Weights of a small transformer language model: a variant of Adam for these matrices, 216M tokens.
Each number is 128 + 24 x the weight over its row's rms, rounded and kept within 0 to 255. Layers, rows and columns count from 0. Numbers have three digits each. The size before them is the row's rms in percent of the matrix's.

# k: layer 10 attention key, 64x128, rms 0.169, rows 46-62, columns 0-127
# q: layer 10 attention query, 128x128, rms 0.182, rows 79-94,111-126, columns 0-127
k46 100:137099120106139117093128175150122134130121091075113154125123096142117102121072124145120136140153108111137112098125126133161145147106160131125118153134153130132168119086144125145125119143138095166090160121100123125083151104098088113156117080093092137101108142140080124125140128150116132164129139103114098141138090099130105183172163119128158137122118133095108166106113091131122094077098
q79 088:113105114108119105115096105081130134115146167135112103151145135128150109158134070165116122165172101145184151123092127131165136102123166141146144161142154123161133168160135103169119168148139151129128110097142163150136106139125112123134097083155120164141104138162132095138130115121140119140149144093129121117131140112135115130092152111107139102073149113146094113142101163095128121132056
q111 084:138147123145057134156115170119157120107122154089138135149094141129153110111131149118153123076122182126122099109101111122128108182188103165170091160112094145134127142113133132125112138129082153143142089122103123113106126172085161094113145095110122144144121124137074093154147113142114129126118139123154150103155137129135127130116123134153125130142107104132116167139113148106093098183136
k47 097:136095144119115144137154156100132110112127112130140106085113111126127094082087082117144121134140136066152146137119124118145135080161156174166137110163112120110116171142116130138126128151113120134102119084155129133081134129118142128126162135073145136111090080126093113138147137105129152169146129139102152142116109147151143182118135129144133094142115118130088173136067157104121124107084
q80 074:134094139147144093129157162080113145104128123093134145140143097124086122127132140108094091170101149142102126112141145140147123118083128147170132147167155136116122129093133153121111127128137114137175159107113142138122161088114187161127101148141103171142121119118106116156150107122123174142134081131117152123095112115116129145149109096121119086060130130153102122107053110107114131144121
q112 073:136112121142118121147148113121146156138170128122135108135119122110148115154118111115090086090118134122126137150160117105122140152126159108192106184115130158127108117110155097149132110158138102145138136148144115130077136106093104120132138129144086131117171116150136159172080147149105143110095102185188092134126110155155140128135133121168167142115107135102148195116111112150135120091160
k48 073:114093105124129090147147125124114162164159142177140120117128154123119120127099109121086076119126142154115154101115126156152142136135125114208149138115140109128073112142125169148098132129216126144132117139130123133128115081177120110166154143135124128163149087156121116121136160111141160125137148144126114110155118113143138085124108130158133150117103121128128154090124111098102183144153
q81 089:110093097163117135102117061129136112108142112141128153135172151125115149106145094146126109176137108137173144121107111138098124135134185120130087144190155114172139179136156138133127140160127146144090146101147151081147114105096118142128082127184147120153154131154154172110124122105126135126134134146153157098154089145132145159085131126123108115098128122117129121150141162150111133111118
q113 082:140171129139098074147159169184106153156153118113137150153084116121150127122096151157131134077148139136073103129114118129133153105131132177139125146126141126130137127147153150139115080112126128153156128132083119106101119140110143122107158114101095184096095096138092138152167160098094088110140126128128131121096139125111085109150101117134122110124140114154134139076080126114128128117159
k49 114:102137127145091179141095141165153137128102125120146165126120135117134133127063154089128143096170147083160130172135143122103116166115130124113139131195138144141104147160123123112092105148134128160100098098147125119136095129150138150129126098144144118111107090129078146129110122140097103158128147141139120159088135177156165154135138137145158099148093112112122161128078107116129084120112
q82 159:111136127103177144116146163186088116148134073119144098131126107097119107087158153142132123126104070153103094080118094140128124137130160120130161149145145110121125097125150150131107097123085112162133133153119093135093108134151114094085101147149087165127124157127140160105148157135135157130116139104117168113142134128072123109126139090113128130146165179129133141129112106146114111089143
q114 119:143092152105127121124109167182108166131150134109144132106159084132131110120127108145148058075152101147152162101115130142140146099104163136123134168127132145120100127106140131144108106157146087126114117090151107128100190110121070134087096106143122085093121132135133173144135172134114116168133096111127149142094114132118103109129115122139152106104148103127119117150119109166140144095126
k50 089:131151139119064133101126105113131091121120162136137114126145155161108111169146125148127134150155120154150130143137141122137119124120076094100149134091062107134144117142139104123150149171143136122185123112117154147179109151148129168137109158128147110129172111103132140170132126099124093135136146134141158108156114133113165122124137122118157136096103117134140087073132099088162133171071
q83 095:095084145162109130108129107117120129119133162114164126119136136132129105115118126111123161110143161143125137111114108124139125123188153152130114141189149102139108149156126132165109142116160191145110126167159132122127084195154155118156147182108130146146137104120112112152172161121118111116133152130203112088123144163143145098158114128122119162126112113113117136143125193127117113135121
q115 088:114113162134084142126123146119108106148144159097106153133133119149146131095143155134169139123109142123162104130111136089158119106147115176137077135103102123100136153116147139148097147110106171140120120143183108086095103157153154137081138148094113118117097131124079081142138137151116121125150145133153080131123067159119191092134153153110120154140106122136123100133097129160116117109132
k51 119:130123133103092139163106151110151102114155177110121141128157131148205126128134131146123128101149169093118124145153126113102140083140143159143106144122119113128147159138099086128149166138150107160113131100147083122161115172098147137153162107095112135112104112126112099151160132133176141163136144085138130125167094133139167148152162149095176133144104106145097124125128092156152104120112
q84 128:112125157166179167138172138153103122116141080105144109145106129102134113117113102140163108136123100174143147046097080176147125150155193136143149142122162096133128115147117150147140091149098111124133155147153115101121139117120104113097131138153094145117120145125153169106139149152096155138129114109125127090135131137130172118138143126138112110097150117083117176136119126162140121121120
q116 101:113140097102168121132153143125078162119159138148111125085055114126145156128117123146147138138117151124113094116091088150153128115146111123147133159072123141078132107125153123130076107122090151122140095154132108120105111159107157109116132108116119161120123160106066091111097133139072117094162144121136128122181123124111113138132108124089117111119134136103094102149091125118142107118100
k52 087:135126129118087127121128174153139112128127091115163175099140117122148109123086110104160110112154139133151114134144145100160125125122134113129105132175113088148140151086114108102127144164146118140169102093132086130142155168105139133131120078114137106087094124125131148139164124106118130169147131137152169168139124098118132114134150127148147148136078127136136145099152138084149033113117
q85 112:117120131102109147135134147051101137138091115138116084124174084121156101116120124128136130123150110099138129094124149140153107109091163138156110126169150076146167144145098110161123163140169125131113090120156151131159121142154141126123132101105163154122115133116102115141137119158115162138129091105135142152144146107184131121118158127148115095107144086159118089127085129145106095118071
q117 116:131083129133103106128122111142170137172087113125108159161126156147111142112092148122113165112117140117131113150140140051104127185177090104120136122108097165129092147104138167119125139113115165129128108131113130085129093143146132157118164146100135141146161100123112100127121146135132134094142164162128126130114120163123164087103100100107135160164111129159136155126142139129150141134196
k53 089:074110128107100072146137176102116094118136115123112113142090128148125136105112105145089093118152155123104143147135122089165104106113153145157107097127134111076116158079120136156109128183165114152130118106160105123122145110114116133158151091109110130091150128125079133113128122114151133143157132160111112143087122089116168128143139174126134132160085093100113157138113149131112137090108
q86 101:123171103124096111112122150096144137136134139117152154109149091129120123191123142096146111143147144101120093124149156096159117109091127141153124114155168091129120194122132084131141144142165123099110088091130165139164177147127140090151137138133127152134133135108167131114154111122148089143102168109102120123147109113173137110111122156164137114132136129159093102155141115094114114175085
q118 097:104144101118152168140135153137118108145147117164103119113136154124100156123164154163071123150120128142117124145121099124102111162176123129154196119136102126074098126135088144098127149132098158131140143150127114155076134101146118136089129144078115143142111101129144136120133107114056118080140136153140111154126171099086109119139108108123106130091162109136096123126117107134163132124156
k54 111:160113139137150106134130140148148152088161124110143148119104117126111147121083138138110119099088143141104149161115110129134123138103169161083111090142136113131134119153153102112147112166166100137138096133117060147114159097110135142143138058157116128135132144104109130135132136189168164102131111162120098150111150105174147128172111127128117156158112113139143162116108109154098143111178
q87 090:159119147111119121125139103156098137136133124148125130129099135114088139100134127131113165136156131163128149147102163115138101115075111126104132106097120125111110088169120144110108133071103140156152146154086116101127088116147141147137113127088139126150118183134069067119107161144113132098145114114145134120127198131130082154135113118096128175145173170123127123118164146113131126100107
q119 098:106146103148147110113134095094142129108104112107135164133164115115135119104165111100115143170119097108112124125112147138155111101113127103164102094157133099163129150129152146128131118116145146127105106116126138139191119172100154164178106100142175128109173170136160127080129090144167160153114156108097142120141076134153145148116149139148123105123121150136129088128141110118118097162071
k55 107:088146148124141106109156069112092098157130106117132118153152111105161115104155096148149127144105116162101113091128140127109145087148115130175151116095132126101099115153130188139141122075123129131111169139117154141128128103095114104105133133118101162137152127081156124081125147092135122124127140087102160094128126142114143116103112128138087099129138137121114119164155095175129184154109
q88 094:116122126142135119125137176127087127124186142109147092151090079146118097138133133137156136079114146169130158089122139137120135128162138150132117173137112153141117151090122137149096118147122120161157138132075156105062130096129124116121125107167106158143099164154135134166136092153152118149155088093126154128125121130082111081124125124100130112125139154147105170119081150119133156133120
q120 089:143134108138127116141146184126160110116126125101143118112177143104150105107140118087160073137156125102127133120143113133147124134171165144172110176152152119143151152103124154147090142148154108101096099105118130130141146131113142131122104111117126119107148124110152141115141071127097110118150116121123140146173067078118140136155159137148144087090122144136095120149108146137129081170069
k56 095:102147119178117124123157161150125131119167159138156072143147146155147100143144096137098093139126106157161139115142120127136131116131109171143157116168115098128155153133106154145125148126131110130136124111108155140078170080154122106121119158168155136148152125110145176117160150142106100122112121083134118119077151112134077154115118128185139134129135118148082107137149147152069124101115
q89 097:138128126175148139150127144192154141130137111128136129127103101087096078138126148085145112094106117139104124109122131149150124153151156106137130159157162099123110118119092129139143108122123103144123087147089143166132135126159116077125191159145147116105140145104123141103084111164101103134098125143166108103154141126202145118148106104136109142151156159124139132144143118153073150120134
q121 090:156118132149118117133153146109151113114117110152128123100110126160121091104158114102184112138149154116155147158158079098138164125097131189120157149163100109115162117168135146120149180144102130134119115112120130127139172159117141113111157168122147154127140164126165141129129126139105146136159162110133119101164086088089130130116118133146179134102125112097113128102151144091103068114153
k57 083:111111141121117139143152150131134136117127145118135112132119136103147124118130113097126142080131123138179183144124092146168085160105084136132140124152092131116160121091152110132135156118116134164178184133075120149138136104093135117106112066154104162131098153133159146149132145144073109170119102152132132138119143118131141136153141121154121138092118123067090123086165142081120122125125
q90 101:140101084108131157141128126172151089151138141092106115143092093138098131150158177163139139104116104090083133108128096142102110129149094129112126183102104114120152105119101130141145093139107096155130148163134126102134120115128100102128152139162122115075101113117128140145098176140133133101126115137140165121140125130132147113125131172117131156162167102105130121150167052112161136112147
q122 104:082162119168147174139137144112156136149139114158149076124106138083130144139113116128098185164098137146117128129108117189141104148174140115153127065154164099119109112128119112139133145119117119134126105149118120172107116170121146113130125135102137151138114172100123134095098113115085125116150089127140085161157147108115101107132116107131085132129147134098133158078106096129106154136119
k58 112:147124120146137088094117122113170142134128135117177128106136089132155154126082138124100151100140175154092108123121159127136136153146154137150107093123106127122125139138175136098128134117196143113121098129114146149151136127116132156113122109146122149175129153136115105130067100184130085101133117163160132171149112120135134082155109115098124158139098177138120104083105108133174132127140
q91 068:149145138091136120138108148127118126143150133119170143137154135115151138089125101121108111126117154080122123122172128135123108131091129145151122107120086171106141137108121159079074167080162125123142124132120085150128137097155143115130121146154131190114153117122101121145141139136153090120100130115115117175118098147171107133114160097152167153143100134117108116116131111069140137088196
q123 082:127143103151120119159094149162106152158115145119139158176097139098133137169122163127136122097100166132132167148115106119130131146073109130131128107130123121142142129133142112139156152121145148160135155162094155138088117080136143115108133134117130137148129090123163145180141176132183126128070120156107143133127150160170115116120148120169148180113121135099145134145151178146124125119188
k59 080:095113120084127110121173126110120144146129127134142104121108122139122132111112107156105104119112147106118121104119128134137077147100094126117136090115119130126147119124099164118148155127132149138086102161118091128075055124138150128098079176132131137174132137191116104153136127173129192112099138196116101107125117171119140106144148128130125142135122117113097122131128136124122178158110
q92 088:114141137118171121127097113111112122111121120130144146128208130107166108097162081124136109126106086147151163105111125150116146137103136112118120103130112128163184130118161180146099132125160113123069131119145153105176128120158129162112117129146121141137147159157158166114164122092170122124118118116106173152143105109128139152110182170128133140159127104097115108146141128157103151104112
q124 088:134149126139135112138172124149115144134116082162154138114095128152120133100107166144135151127143152175099126137098108126143144074108126142127119160100153143123102141115148145110077104094095114147169155130098115139102125085120173118119127067099131169093169134124094087130122161122089126129154114077121121130119172113143120126122095129093086131114129176151126139102131120122135136101173
k60 083:104142117125084126086098164145145142134090076090138162110134111157128121112076157107155119156149124094143129156112140129128132132097162133115126097154142120136138117113134157084136134194114096130131078108134119108122138135140123133115124135108171157092104146137144164158121104129106114171142120119129131184105131134123104147116156162126158146139078124118130121133155122087128071075159
q93 084:121158120072139121086155117147110139127107104133148150157123121130061155083082126144131134137131158126140131106139154116107102082170105117149105112137102149115146118109092126125139160086124145146150195131145081089082113144095142153129147120167144108109116118147125115113125133158133119138144087102122142141110119143145191094167134128122080122101106113106168151140118126145150134110134
q125 097:094118155084108142124095098138132113140095142101134160148143145134165151166121107121154120119114165109127135140136184093092090136113140097101105102115109119160152103158129092095174157116125163116124112138150106145170085112149129178131120100131153125121071081093133137153127158087170141111143118153093155141130132160125114155161149121155129117132114113141141089125152141129170118128121
k61 092:128135144111151150133157115130139141145098144181153149119105179125098143088147103154164104114160150151096131113138159135082141128142108159112129105107089146126113127125114130156116145117108190136090123151137083106177115155136149196115115152127118127143104130130135102105101118122151134108139145120111160121140129129064172126134156168121150117151174155097124075132138113135152134136096
q94 097:113164161124120125116146175117123173117143179127148166138113090167140120117123125122140134114132145141158128102082142175201121156145111132142084158133145149142137127094126164121107143118138116178088145103102160121123141090147150155116114114142121146138081173157124098147154115146119085168143075072118138146136130114148092112123131131112147118130141152141109165115131159128139144106120
q126 093:150124106130146152141194149131150094106137097119139109129140122105127103094118114084193100127137136070145141135116086169140110101147141156145158130124118159122146156101113119110111131154132110124138130123123090120136142128152159147097122090115149164123172118127151154136162100093094134122159128111067147182113102078130131148130138115146107101108131125130163084149102127139150117135084
k62 099:104118166130150133088158129156129130144169086121166089123156145127116107113127099165111116157130099154137135077113145142136107067139113126113134157128133098108161078127130151147110145135141119167125155120128142130092153068128122097127094152129156152137158157115130158109156158143105118147095124054144125086131128115120140155147156163135128119101151125128113106120139144163089159088137